Weights of a small transformer language model.
Size: 15 layers, 2 heads of 128, MLP 1024 GeGLU, 16M parameters.
Architecture: LayerNorm before each block, rotary positions, biases, tied embeddings.
Training: a variant of Adam for these matrices, 483M tokens, 7520 steps.
Each number is 200 + 30 x the weight over the matrix's rms, rounded and kept within 0 to 999. Layers, rows and columns count from 0.

# layer 3 MLP gate, 1024x256, rms 0.0976, rows 954-972, columns 128-255
235,192,230,179,205,200,189,213,211,190,206,164,217,197,224,238,185,145,197,155,218,200,194,206,187,187,210,160,172,206,222,230,191,212,214,232,175,211,245,201,166,203,190,198,179,239,225,241,242,239,183,213,202,226,224,220,117,134,180,218,228,217,182,235,224,210,230,200,227,187,256,202,175,193,177,177,233,181,186,197,228,249,175,199,163,222,154,239,238,183,231,216,203,259,167,177,200,199,208,190,171,214,214,229,221,189,187,194,235,171,185,159,177,215,189,234,210,198,166,176,174,205,166,198,194,210,211,245
236,236,170,179,177,158,167,194,234,207,266,170,229,247,239,206,185,237,197,125,254,238,180,197,191,207,193,166,199,181,235,241,199,181,199,217,211,225,211,270,197,226,230,165,168,202,240,225,234,146,217,201,141,213,188,171,157,181,218,180,173,215,195,216,190,231,209,243,218,246,259,191,190,133,184,181,191,187,217,194,181,237,187,163,228,217,162,175,238,211,193,161,197,186,195,162,208,220,171,224,145,232,194,182,194,275,176,210,143,143,208,178,227,217,224,231,229,221,137,164,178,216,200,223,257,196,151,173
225,241,166,229,156,181,171,169,179,191,210,129,190,209,197,243,213,238,171,186,245,197,182,208,139,173,222,228,226,226,206,236,240,194,186,179,190,177,195,223,195,198,201,257,179,160,159,228,242,197,193,225,187,201,248,196,122,205,225,183,220,219,205,203,244,172,176,121,204,219,186,218,222,183,205,191,238,124,133,201,113,199,232,197,235,206,196,165,193,191,174,232,170,184,187,235,201,279,191,209,193,231,142,194,191,214,177,301,194,174,169,181,206,225,214,213,206,215,200,250,211,227,157,218,220,204,161,221
296,175,166,245,188,203,220,203,202,184,165,193,168,238,204,229,179,186,215,210,165,189,232,153,203,247,179,158,163,186,262,172,167,225,204,216,255,211,219,199,215,226,204,225,174,188,183,192,220,181,199,208,238,196,247,199,214,215,168,219,189,148,197,222,189,206,209,174,196,173,173,199,160,233,165,164,205,163,196,175,206,209,197,206,190,215,181,234,162,164,176,186,159,219,217,179,217,197,190,231,191,217,138,232,197,202,183,214,231,189,202,217,256,162,172,227,176,243,233,193,231,204,160,197,172,215,169,197
231,171,175,199,218,194,216,153,171,230,162,175,168,238,196,204,211,174,137,203,186,224,172,182,144,193,188,192,189,195,210,203,237,166,176,221,240,207,175,206,199,207,191,183,179,175,163,264,215,173,226,156,195,157,241,226,166,207,212,172,188,196,156,177,217,225,190,262,254,193,190,182,186,255,220,167,236,173,194,200,146,224,214,208,216,212,206,180,194,183,175,216,187,198,168,233,238,230,213,191,187,209,179,152,176,168,218,245,213,199,208,180,204,227,224,177,162,227,192,197,178,174,190,223,188,226,137,217
237,162,169,199,252,160,177,177,160,245,191,222,182,259,196,238,190,206,200,135,254,261,241,217,129,193,170,198,206,229,232,208,159,98,179,179,236,205,225,242,146,222,184,247,172,222,246,221,217,239,232,202,258,188,258,139,222,199,232,220,209,180,192,224,156,243,160,205,147,202,234,190,147,107,233,196,135,186,173,172,224,205,199,180,292,204,174,263,161,202,208,213,218,230,182,208,216,204,166,171,159,210,138,258,188,229,201,245,164,133,202,182,176,204,228,212,189,173,196,195,186,196,194,224,222,238,217,261
258,228,217,223,258,158,191,211,217,230,260,227,191,202,251,254,179,189,185,123,184,166,216,212,228,169,204,211,158,191,222,190,186,181,187,156,211,202,169,197,195,251,194,193,199,198,181,212,253,152,229,195,238,163,192,182,184,176,189,211,201,200,218,201,194,200,202,190,149,181,176,207,188,168,244,159,195,202,182,180,194,203,191,247,195,177,165,211,180,162,158,193,173,209,198,179,214,231,242,176,163,229,169,278,200,200,197,234,181,151,189,230,262,153,219,171,162,224,202,262,186,238,204,259,207,167,233,225
199,179,175,210,211,185,162,208,212,256,271,173,211,222,276,203,205,167,192,185,226,197,190,198,219,193,261,245,269,222,258,114,216,206,232,202,188,205,158,254,197,177,223,206,202,201,211,184,176,223,237,191,196,163,124,187,221,243,241,210,192,202,206,219,226,238,216,134,234,179,225,203,173,195,239,157,201,188,218,206,229,186,238,194,223,185,163,206,164,133,118,192,215,197,191,225,203,167,222,140,199,219,175,175,159,193,156,228,191,206,213,186,210,227,254,226,213,221,182,242,186,179,196,187,136,224,227,244
184,164,202,188,189,176,166,173,197,210,202,181,168,257,252,263,186,186,167,165,192,229,206,139,158,166,145,195,150,203,259,158,176,224,146,219,199,238,218,169,218,177,165,205,151,166,185,217,225,241,184,199,227,174,180,110,221,187,201,196,162,168,198,193,214,176,141,191,166,229,202,206,130,213,252,200,171,199,259,219,212,253,209,204,184,158,204,258,172,169,185,244,163,201,195,232,161,172,190,178,193,290,202,237,206,180,176,207,194,241,248,179,181,226,216,196,239,164,184,202,216,188,262,221,176,179,239,185
167,201,156,207,264,179,160,167,171,144,237,183,227,203,245,183,160,202,193,179,180,175,203,240,212,222,227,181,272,226,208,189,189,182,214,224,149,216,166,231,272,143,196,224,181,194,195,183,157,246,223,252,232,146,190,186,240,158,182,211,212,173,151,226,216,174,164,146,229,159,186,164,218,202,230,205,226,232,203,193,203,219,185,230,205,192,207,263,128,137,201,194,155,223,186,169,233,123,204,194,234,174,187,171,176,193,234,258,216,219,194,220,183,222,185,235,169,173,221,248,178,148,283,239,175,193,195,217
238,209,193,154,210,195,209,176,207,186,196,227,193,254,209,230,166,228,182,225,219,198,215,173,180,199,189,198,192,113,220,185,184,232,162,173,203,200,163,191,180,227,218,217,247,161,208,205,212,193,272,199,191,217,216,209,216,133,214,258,187,190,197,234,210,173,181,233,177,252,209,161,220,168,212,140,203,182,148,170,176,240,189,145,211,180,158,243,199,204,182,163,212,221,171,201,269,179,164,220,199,177,213,235,223,161,188,199,157,166,229,178,156,206,161,154,198,182,184,183,194,238,225,250,188,154,215,215
250,222,263,237,187,203,202,157,205,233,180,207,205,154,236,175,217,169,231,225,177,172,172,161,184,173,181,217,164,228,222,194,203,179,193,258,137,250,217,175,194,215,180,177,191,222,183,226,223,232,216,175,200,184,204,160,187,170,180,238,202,228,170,205,262,214,156,215,213,235,235,176,184,198,251,216,213,183,210,170,215,237,186,251,239,168,191,189,177,231,151,160,171,226,198,236,221,210,219,230,176,239,180,178,198,147,202,135,195,151,219,186,220,194,184,166,243,241,133,173,217,193,173,188,168,194,149,247
232,213,217,200,163,134,190,202,236,193,204,199,183,201,232,176,206,209,171,185,229,238,249,184,114,196,197,238,152,137,201,194,205,128,207,192,169,246,140,174,196,187,178,149,176,237,223,235,249,225,254,185,229,234,210,167,171,155,202,197,190,187,175,188,209,227,185,207,237,237,207,206,157,194,203,173,173,201,237,182,203,190,221,162,159,191,149,218,210,193,247,162,204,250,204,258,139,160,184,233,141,227,171,274,189,178,170,239,185,166,203,168,196,187,199,171,321,160,157,182,193,214,199,253,254,229,252,225
261,234,268,231,171,204,156,177,213,238,194,148,197,161,182,190,162,189,211,236,173,127,195,188,202,192,206,219,225,227,245,213,216,192,147,197,176,256,193,241,160,165,163,172,162,181,238,221,233,218,176,254,165,223,196,174,223,181,179,209,192,211,208,199,271,230,190,161,199,228,245,165,167,202,223,190,169,185,254,200,242,207,190,201,227,218,195,154,180,238,173,192,217,241,204,217,152,209,192,214,175,212,156,173,171,212,180,224,224,234,225,191,232,210,236,148,283,182,173,220,176,158,199,236,153,282,176,177
171,210,213,202,202,154,231,191,208,188,175,174,170,202,255,211,153,226,167,191,257,211,212,137,192,242,229,174,182,156,242,209,125,174,212,188,159,179,176,203,155,258,197,226,196,185,158,258,240,215,226,213,213,209,227,198,125,166,127,213,210,211,198,151,158,203,197,162,210,214,204,238,180,194,183,188,213,235,226,201,170,244,227,162,158,198,162,234,221,200,187,211,187,229,173,212,230,176,211,246,197,192,192,321,233,155,162,248,186,145,220,185,206,229,206,172,220,190,208,240,244,157,208,205,181,221,218,217
209,213,193,215,192,173,124,122,165,165,233,170,200,209,188,201,188,250,227,153,139,211,220,195,161,239,231,203,203,187,229,214,227,232,168,204,195,233,194,233,215,185,190,262,218,224,217,183,215,232,200,217,164,203,191,184,233,186,203,247,199,203,157,193,230,185,220,215,186,208,193,203,206,165,223,247,173,185,220,124,139,189,239,181,236,241,134,230,199,212,192,184,213,199,193,225,169,179,175,190,188,188,121,189,207,211,198,272,173,231,177,185,202,199,251,181,254,217,141,246,200,212,239,260,220,197,217,158
240,221,270,179,252,172,165,190,173,225,165,270,158,201,218,184,215,212,201,162,216,196,154,187,194,218,166,221,173,194,207,144,244,163,133,167,241,247,177,136,223,180,165,165,195,226,195,230,202,193,221,208,198,142,211,192,186,194,216,239,176,212,123,167,243,198,145,215,224,217,199,207,190,186,265,131,209,192,183,153,121,223,245,233,193,155,200,199,214,145,165,193,170,190,157,182,223,254,194,187,205,193,131,129,212,183,228,253,230,229,231,131,212,250,263,147,208,251,146,227,206,172,150,228,196,202,175,259
191,208,174,170,253,237,178,207,178,183,201,182,190,185,178,237,231,267,171,221,203,225,184,193,182,220,219,236,193,190,236,164,179,184,228,194,208,222,221,211,203,179,208,240,235,213,173,217,248,195,179,168,193,217,200,207,173,240,182,203,219,223,176,269,210,212,212,183,204,245,203,219,204,189,226,207,141,171,222,185,205,188,220,193,259,229,179,188,169,194,166,226,181,197,166,217,168,226,233,177,210,215,201,192,187,212,189,177,222,167,124,148,199,217,208,204,264,208,185,229,178,194,166,253,196,186,227,170
226,160,220,193,262,216,175,116,195,201,212,206,202,202,230,224,191,235,176,167,174,189,183,215,206,181,231,231,249,186,193,228,238,193,174,167,141,204,168,159,216,231,205,211,188,226,178,214,264,241,223,217,235,194,258,197,162,154,182,215,238,221,157,247,223,172,221,178,182,156,162,164,158,196,210,138,213,182,199,197,153,249,225,238,215,181,192,201,187,197,206,245,208,206,223,219,181,199,210,222,238,157,233,212,180,258,155,242,160,173,200,178,178,211,188,150,158,222,212,273,187,208,202,190,231,212,207,157
# layer 3 MLP up, 1024x256, rms 0.0857, rows 954-971, columns 128-255
196,215,237,185,188,211,211,194,213,224,186,210,193,164,182,189,180,206,171,146,219,201,208,196,223,161,194,207,224,188,197,228,249,185,223,162,150,218,237,197,182,165,197,220,234,159,209,240,286,186,207,165,227,187,205,167,201,228,210,214,257,203,191,200,223,161,230,214,179,175,225,253,211,253,197,164,174,220,199,173,175,215,182,158,176,215,176,185,189,198,254,215,193,257,214,225,200,208,213,188,226,164,190,237,210,165,278,201,209,241,198,232,148,147,212,160,151,242,174,180,236,215,228,172,187,190,213,215
167,222,201,229,197,215,203,213,204,163,166,199,199,129,219,156,215,180,123,167,223,205,206,191,177,180,241,236,213,223,185,241,163,122,173,192,187,190,227,207,203,262,189,234,214,227,175,228,274,220,167,187,218,168,256,200,143,180,210,224,168,166,212,202,175,247,200,190,233,258,227,187,260,210,176,194,208,180,207,224,283,223,196,191,232,219,209,210,205,210,227,203,149,224,219,218,190,211,191,208,206,173,212,190,205,183,221,240,198,191,213,222,188,189,207,245,260,231,136,199,213,222,159,169,255,251,143,189
195,204,255,223,181,161,244,241,200,195,208,173,192,215,181,171,137,183,217,247,194,187,221,174,201,212,220,187,243,195,224,164,133,240,179,197,183,210,260,168,154,224,143,176,197,154,204,197,208,178,184,134,229,185,247,129,205,172,151,174,141,216,173,227,289,233,177,234,174,247,176,168,152,251,245,220,252,192,159,197,219,223,186,263,224,202,220,209,180,211,220,186,198,199,180,243,237,189,217,153,205,226,221,169,187,238,190,216,197,177,211,134,203,213,164,162,199,212,175,166,171,193,248,182,174,258,230,191
201,159,224,193,238,234,186,175,197,211,216,227,193,183,220,160,229,164,158,280,199,210,168,198,174,158,221,218,232,184,204,192,222,187,187,187,165,218,158,211,144,225,213,199,154,279,218,192,223,230,185,195,232,181,179,226,155,163,265,191,245,224,136,241,244,245,214,151,174,209,246,198,162,186,237,245,234,215,204,178,209,180,205,145,216,167,212,176,202,229,170,195,272,196,205,195,171,209,174,210,208,214,233,158,150,188,216,135,220,178,218,207,203,249,205,136,200,174,211,194,232,179,247,189,217,204,111,245
144,194,112,213,226,205,191,214,212,178,216,129,200,213,194,232,247,218,218,186,201,181,179,241,232,238,230,209,138,229,210,235,262,210,193,214,238,205,225,192,225,182,205,221,200,156,268,167,231,186,113,183,158,180,195,193,212,206,152,215,157,213,118,213,206,179,189,224,202,215,159,301,192,203,220,214,188,231,214,182,211,160,196,209,196,195,234,223,183,217,253,273,205,205,205,228,211,235,230,178,274,183,233,211,230,206,196,224,198,181,198,199,140,140,178,188,203,206,174,222,160,224,165,200,200,138,192,135
173,198,206,184,202,221,153,212,241,188,225,154,243,224,208,228,210,236,177,223,144,158,167,171,280,263,141,211,192,204,245,204,169,235,163,213,216,172,146,174,212,173,195,111,172,310,182,178,181,168,178,155,173,222,128,229,219,175,137,190,187,182,204,183,189,106,235,222,273,214,179,166,190,192,189,190,265,246,253,210,190,206,187,198,160,167,198,186,179,152,165,222,121,201,188,196,168,228,222,217,190,218,197,146,162,165,213,205,252,249,179,237,200,274,188,157,209,218,229,248,197,165,169,198,250,201,168,235
209,209,209,245,206,184,192,194,225,201,196,245,204,189,226,216,155,170,242,239,219,182,131,169,248,178,198,152,217,175,225,212,177,241,203,250,253,202,208,171,228,147,206,204,208,163,217,195,185,172,213,201,229,143,197,218,167,211,221,171,195,220,209,189,182,169,200,202,215,232,196,214,145,195,182,219,279,192,221,261,167,217,180,229,188,193,189,229,215,205,175,232,190,156,160,173,196,181,185,197,164,199,234,234,235,173,211,182,164,168,194,159,248,224,196,192,154,155,249,172,136,215,204,169,184,251,264,222
259,199,197,177,177,213,216,203,189,218,198,145,193,181,216,180,235,196,187,167,219,228,186,179,172,217,200,225,151,187,193,198,189,205,143,223,256,180,205,165,223,282,245,230,211,228,184,203,241,132,169,193,212,171,143,227,175,178,192,187,164,177,204,144,207,227,151,195,252,140,221,219,157,210,170,154,203,152,219,255,211,182,160,164,154,231,194,208,230,228,176,207,249,224,178,274,183,235,217,178,171,166,234,219,240,200,201,207,187,228,198,203,241,196,220,217,221,228,175,132,175,194,187,201,194,221,204,182
178,237,190,172,185,229,164,186,169,175,143,230,193,183,256,150,244,230,194,268,211,211,209,148,169,203,164,176,228,213,210,229,180,185,233,198,288,162,193,177,146,187,241,218,235,219,202,183,213,262,184,159,184,177,187,126,175,167,212,186,249,161,168,182,183,227,174,218,242,132,200,234,189,238,196,228,245,245,217,238,220,224,202,255,199,178,205,263,208,273,152,205,218,213,259,232,189,253,183,204,190,176,178,155,215,166,193,240,176,223,192,216,171,222,180,190,203,189,182,220,173,147,218,248,240,157,217,245
185,187,227,245,202,179,234,221,188,185,230,236,214,199,184,190,143,195,211,201,213,191,210,201,268,230,166,178,214,235,221,164,178,181,207,211,206,185,242,160,194,198,153,224,214,149,198,232,149,183,254,182,206,202,192,227,205,201,172,189,178,169,200,187,182,158,231,248,214,189,201,184,258,231,206,208,192,227,107,196,219,207,185,225,174,237,191,171,150,212,264,199,199,201,194,257,234,161,236,230,233,216,188,219,247,160,222,184,244,159,181,226,192,253,187,222,202,212,260,165,175,194,155,195,185,227,237,243
142,210,244,220,171,260,209,184,187,179,147,213,227,170,165,207,265,186,210,206,231,213,159,172,192,159,200,159,212,152,211,235,210,171,234,177,227,206,205,231,153,186,180,206,232,170,271,203,255,205,184,190,170,244,186,204,190,195,179,204,236,126,217,207,131,273,205,243,208,216,216,155,188,185,168,191,190,243,167,180,210,205,188,227,214,205,192,202,205,228,221,235,200,210,173,193,197,247,206,159,174,185,200,220,209,152,239,177,181,192,166,160,183,178,176,243,193,188,181,184,174,252,244,167,217,166,202,209
226,191,197,238,161,224,220,196,220,166,183,256,233,198,191,169,183,174,195,259,210,169,202,135,224,195,208,188,215,197,210,210,166,178,269,264,189,227,231,267,239,171,205,158,157,156,199,230,207,213,212,221,231,163,257,176,148,187,186,204,194,207,221,212,192,179,187,66,174,233,223,208,165,209,181,172,206,106,257,209,191,215,197,194,221,199,173,176,216,213,165,197,151,172,234,224,164,123,223,208,235,227,158,190,218,203,156,215,250,218,193,155,229,168,205,181,191,193,193,156,218,200,208,222,181,216,167,199
208,250,216,220,188,149,197,198,269,211,165,141,208,185,203,235,237,194,207,180,204,223,230,231,228,195,233,181,228,202,208,203,187,156,230,156,172,256,222,231,206,216,250,225,160,139,216,226,210,240,181,140,196,266,174,217,257,246,221,172,208,182,251,172,184,249,190,193,193,225,124,190,198,197,212,198,217,160,191,247,229,207,262,288,225,174,188,158,172,196,213,200,185,144,145,246,195,218,240,213,151,215,204,184,190,222,212,162,221,221,243,181,181,155,215,160,145,267,241,177,241,195,200,134,153,219,121,198
174,199,200,217,166,200,219,157,215,185,175,179,215,203,209,193,271,199,182,210,219,232,250,186,192,205,224,188,226,198,178,257,231,201,304,229,221,187,138,199,207,209,203,204,210,175,263,185,174,204,212,146,183,175,155,178,200,137,232,184,218,216,148,271,217,201,226,183,303,211,224,228,170,164,181,200,187,244,184,220,165,189,216,195,192,199,176,215,226,226,167,197,202,226,194,194,227,186,197,213,210,194,179,204,194,172,185,149,174,190,159,249,138,170,195,258,194,206,200,200,142,207,221,226,185,182,215,232
225,272,185,190,170,216,190,224,198,186,240,186,179,240,253,230,225,198,194,237,235,230,221,158,144,215,139,190,235,198,229,208,177,138,213,235,184,167,194,198,198,197,173,191,167,111,261,154,207,244,208,174,173,191,224,253,270,177,218,196,195,209,211,197,168,214,162,214,249,195,183,178,219,198,182,234,191,201,195,207,263,247,170,182,229,209,206,166,208,236,196,205,165,197,188,256,136,198,172,175,227,214,227,173,188,183,239,236,174,190,213,197,212,241,189,185,190,210,145,158,228,213,241,198,201,227,198,147
158,210,157,208,190,209,201,189,220,167,214,187,267,175,195,189,241,219,187,206,222,205,210,212,213,216,225,188,195,191,176,200,221,148,197,220,227,185,158,213,222,234,193,211,177,238,228,184,182,237,192,240,177,142,206,198,189,216,208,232,216,189,205,206,172,222,147,234,230,155,196,231,219,169,163,205,192,225,223,181,151,188,233,230,190,188,221,227,142,207,194,166,155,202,189,219,196,201,175,181,152,185,195,175,209,225,234,245,170,220,184,187,223,200,223,202,189,162,159,242,201,179,240,199,262,192,185,207
229,138,121,186,180,190,176,206,240,210,203,193,260,163,203,183,231,217,211,152,188,166,265,181,223,253,232,206,206,180,196,196,214,201,193,180,168,191,170,288,166,204,182,237,194,159,187,176,196,214,200,233,222,208,206,185,239,227,191,201,227,260,194,257,217,209,181,167,174,213,212,249,185,183,181,192,216,192,210,169,244,195,217,182,190,224,238,234,168,170,188,204,185,197,168,210,193,187,146,214,181,184,233,246,215,235,266,185,182,184,235,146,215,155,126,174,201,187,195,190,255,258,135,225,158,183,242,204
192,161,191,207,200,162,243,164,207,232,235,198,171,203,197,129,171,125,232,216,289,180,224,212,210,148,197,142,217,170,175,190,184,219,203,202,170,224,215,280,207,298,184,136,144,193,169,216,173,189,203,168,251,219,195,165,162,204,217,195,196,200,171,172,135,178,193,197,156,159,235,192,249,222,215,131,216,229,175,180,266,194,195,145,214,200,262,244,207,164,234,176,192,225,191,197,226,193,199,177,164,173,219,232,236,231,149,250,233,205,233,231,224,186,154,204,201,184,166,176,225,187,235,166,254,245,175,192
# layer 3 MLP down (transposed), 1024x256, rms 0.0855, rows 954-971, columns 128-255
232,181,168,239,231,140,253,215,183,200,214,154,197,197,187,189,209,194,179,200,272,205,212,223,146,217,168,200,242,182,165,205,219,153,198,196,166,150,178,209,197,144,197,162,254,205,123,189,207,255,201,156,234,217,201,174,209,161,185,241,211,260,213,170,176,201,232,217,198,206,181,205,218,226,226,180,196,219,206,213,187,211,241,175,195,196,243,152,199,166,234,221,183,243,200,205,219,193,194,215,208,215,157,111,271,202,219,167,191,223,169,201,192,224,215,186,219,227,175,209,220,210,219,230,185,166,204,196
208,208,114,216,188,188,192,198,165,214,204,156,166,216,234,215,217,218,188,196,144,277,200,195,195,181,216,157,269,229,209,248,259,172,147,173,188,201,197,196,223,256,196,254,184,183,147,218,201,186,211,253,234,186,205,211,151,226,137,177,190,188,259,208,170,235,154,265,150,235,187,227,173,168,202,152,193,199,173,231,230,206,125,188,197,150,183,171,185,145,251,164,159,184,171,235,193,165,173,204,205,159,197,236,219,216,233,189,169,151,156,205,245,210,221,180,166,231,215,174,230,197,121,224,230,196,199,226
223,209,181,217,112,212,273,151,215,213,164,212,181,236,218,155,217,231,233,255,174,206,205,196,213,243,214,184,213,259,211,226,182,220,240,222,129,185,180,220,205,179,114,200,215,231,172,189,201,237,277,226,159,229,227,262,219,213,237,118,196,170,223,179,161,140,224,191,209,223,142,192,184,161,158,179,198,228,212,166,185,216,278,244,180,210,223,233,197,143,249,167,216,191,207,160,267,233,146,201,267,192,199,206,194,220,201,215,211,207,202,201,176,168,182,191,207,212,215,202,227,196,171,231,173,221,193,198
224,188,172,181,254,225,206,157,182,243,194,203,179,238,209,172,184,172,192,209,215,215,216,220,142,227,217,228,241,207,194,165,203,214,204,141,190,174,195,213,159,229,123,202,199,162,215,238,207,172,179,277,222,176,202,199,178,139,191,211,236,148,199,201,205,252,180,179,198,171,206,194,247,196,289,211,196,219,183,225,223,202,215,170,177,195,127,216,206,195,194,195,228,201,201,192,213,232,192,183,194,208,219,184,215,210,191,193,252,167,210,174,156,225,177,179,262,139,218,184,184,218,166,229,305,210,206,223
204,211,156,188,174,153,162,166,222,221,198,183,223,202,189,159,191,156,191,200,151,169,197,256,226,269,262,232,153,146,212,217,199,234,229,202,228,166,152,235,241,143,252,224,205,176,171,203,207,174,184,222,224,205,235,202,261,168,235,232,179,201,189,208,221,150,238,190,189,196,167,216,241,213,201,211,174,162,188,189,220,166,233,197,230,179,207,199,192,192,202,220,218,212,186,216,208,211,207,209,251,233,198,190,217,230,209,196,197,163,200,226,197,194,196,157,186,259,173,214,182,131,246,215,219,228,226,216
200,206,208,210,222,233,207,189,225,217,187,215,225,200,208,204,261,247,256,221,161,176,213,197,169,254,251,170,211,217,249,202,189,202,171,244,178,212,223,174,251,244,222,183,137,232,208,170,196,276,197,196,214,240,137,199,160,179,251,220,230,207,170,228,172,211,197,161,131,200,264,199,180,210,149,240,208,233,144,188,186,133,238,175,205,174,220,215,159,210,122,267,246,203,139,184,229,297,219,204,184,165,225,241,180,221,182,171,241,201,190,192,168,197,188,204,229,265,197,155,204,219,232,245,220,247,172,161
152,201,236,193,191,212,202,158,219,203,193,204,238,214,199,236,181,216,239,204,154,187,199,198,211,206,211,189,181,205,161,157,211,256,189,183,188,188,174,148,216,188,206,206,237,181,218,181,164,183,222,171,142,228,215,207,204,190,188,164,177,194,181,172,217,177,182,240,206,285,132,181,224,232,189,239,226,147,174,225,206,208,185,233,237,196,228,238,176,226,222,214,179,215,146,217,213,127,170,229,171,229,265,181,210,154,253,198,185,221,187,216,212,258,205,204,185,202,229,166,172,151,237,221,211,195,173,135
234,212,191,174,233,214,167,217,221,187,135,211,219,222,149,160,215,168,212,193,240,183,214,149,222,250,225,173,245,206,155,207,222,241,183,200,219,149,155,233,219,174,210,203,226,210,173,228,188,218,181,238,210,235,215,196,200,180,153,184,209,180,215,186,186,215,212,201,188,163,184,188,192,160,240,228,197,244,265,180,218,203,194,195,207,253,215,202,209,178,192,165,167,178,205,231,195,170,235,205,197,221,230,233,181,232,218,203,195,184,189,169,227,179,192,144,114,200,227,180,172,202,190,204,213,191,207,210
187,233,181,247,130,238,200,164,208,181,182,197,204,220,171,188,143,241,168,193,245,154,165,204,194,211,161,215,258,232,194,281,247,220,191,240,151,160,206,266,188,199,231,177,172,193,166,209,185,214,217,239,247,186,184,166,191,223,194,218,231,206,214,190,228,187,165,237,206,231,233,142,224,212,151,198,180,167,209,221,234,231,218,246,148,253,176,224,268,221,141,207,180,104,263,189,200,205,115,233,241,172,194,183,211,225,160,151,168,256,195,243,236,200,178,219,197,174,193,234,161,254,180,200,199,191,209,183
175,230,176,231,176,175,254,191,232,197,210,198,203,217,184,221,179,124,204,285,232,191,194,198,173,140,174,151,195,229,246,222,257,202,193,229,232,206,177,217,238,188,204,224,231,179,189,258,273,182,231,193,163,201,212,201,212,177,158,212,212,209,191,197,202,208,136,205,272,219,213,126,195,230,152,197,166,269,245,237,220,216,143,211,228,186,174,209,205,188,178,224,201,182,180,180,184,191,192,199,211,199,237,181,235,204,217,222,221,179,190,204,244,190,227,192,206,169,218,169,210,234,207,157,190,239,183,234
215,170,176,209,213,183,138,285,230,155,205,220,186,197,185,188,181,219,130,235,232,212,151,176,270,221,182,142,149,220,160,184,180,207,197,160,260,190,218,190,252,195,188,252,239,165,204,205,276,203,227,192,235,166,217,208,165,197,187,177,219,183,233,212,236,231,251,197,218,224,196,235,197,247,166,215,111,220,171,153,239,172,167,221,241,294,207,180,196,163,242,181,186,212,194,194,170,180,192,269,204,185,223,238,217,166,249,223,198,190,215,225,184,217,138,245,151,186,221,197,218,201,174,176,173,209,201,194
210,207,215,255,174,192,220,166,146,196,211,232,177,209,176,156,231,149,222,180,212,193,212,198,204,227,205,181,204,194,176,165,259,232,266,226,248,232,192,181,208,228,183,178,229,176,242,208,147,190,233,187,229,172,179,217,209,220,220,162,206,197,204,198,211,218,221,204,177,270,196,205,216,170,175,142,149,176,192,225,169,204,266,200,186,218,169,189,189,231,338,254,228,194,242,202,177,179,187,213,176,229,220,204,195,249,148,169,252,221,195,232,159,194,238,200,218,185,211,241,194,238,186,225,221,166,238,209
181,200,203,198,208,188,206,147,189,221,249,180,169,209,217,240,208,204,216,195,233,163,211,192,194,163,180,181,156,210,243,203,155,214,155,211,251,179,204,218,199,224,218,288,200,149,200,205,218,221,200,191,140,132,241,177,212,211,210,199,172,159,146,120,210,155,164,198,193,236,190,128,209,190,175,179,221,225,214,190,207,229,229,266,211,151,188,192,220,222,248,131,222,226,193,228,165,225,142,197,207,187,235,185,240,167,173,242,197,140,167,182,235,153,254,149,241,222,211,200,219,180,217,197,183,203,117,166
210,185,219,200,223,166,163,207,290,255,204,236,208,204,196,222,184,171,215,175,217,207,214,170,226,159,192,140,216,148,185,229,205,205,161,176,205,218,173,193,201,235,302,217,208,139,214,237,162,198,248,188,216,188,142,186,231,203,222,227,228,168,195,179,192,185,223,220,218,186,189,226,207,239,190,203,186,185,193,212,174,192,206,228,179,134,179,152,239,265,198,196,199,200,203,197,210,190,190,223,186,205,221,243,219,207,255,161,213,202,223,181,191,169,207,190,188,258,242,191,192,201,196,255,227,209,198,208
239,202,213,233,223,240,132,161,202,189,202,212,181,247,171,210,168,195,158,166,204,239,185,228,218,159,209,204,179,195,228,176,221,212,177,187,196,193,229,188,250,208,244,215,204,174,182,189,176,172,204,159,188,185,229,197,227,289,226,186,159,193,198,185,191,205,272,219,194,202,188,200,170,213,207,204,214,227,168,173,216,188,157,194,192,218,210,210,195,156,213,110,246,156,174,171,212,238,175,233,223,166,163,140,181,210,221,154,193,183,153,190,194,210,201,215,158,238,154,214,198,212,209,186,232,249,182,214
198,222,252,195,190,226,228,243,156,215,247,161,210,200,177,183,201,201,211,202,187,161,250,215,205,183,225,216,203,215,203,186,261,234,175,189,235,186,182,240,161,184,281,132,183,188,176,220,204,170,178,162,194,154,204,192,218,191,226,243,182,224,212,208,253,194,225,188,255,206,196,191,244,174,207,219,165,229,179,260,160,177,185,230,164,219,184,149,181,192,188,197,194,239,188,189,195,196,212,185,163,199,178,187,185,223,196,183,201,203,168,219,195,172,215,248,169,161,237,196,237,186,242,144,172,201,191,186
231,225,214,154,175,156,213,195,192,242,221,183,221,184,148,219,178,228,245,176,196,169,208,207,218,222,228,167,219,155,141,159,203,153,212,181,139,156,135,153,218,168,208,218,239,150,215,196,218,203,201,220,186,238,252,177,252,214,179,237,143,211,212,187,239,234,179,200,201,200,177,161,223,185,265,208,202,223,189,168,186,223,202,195,208,229,174,232,184,152,231,271,222,195,217,179,249,174,221,243,209,210,234,149,212,216,213,215,209,230,198,204,246,220,210,162,212,283,265,207,227,219,197,182,233,214,171,213
219,187,205,178,235,237,242,176,154,203,239,270,263,218,223,179,231,219,212,198,228,182,224,172,194,185,188,215,200,241,205,200,227,205,232,186,191,223,216,144,183,195,229,247,203,151,234,200,142,242,198,218,204,152,212,256,196,181,252,183,186,172,227,184,182,172,186,190,194,131,144,176,207,225,206,173,209,173,192,184,203,155,192,183,240,153,243,233,208,214,195,135,174,174,195,217,175,257,163,236,198,225,187,165,192,178,214,201,247,173,202,191,227,225,147,192,171,215,207,234,205,223,195,293,189,198,219,164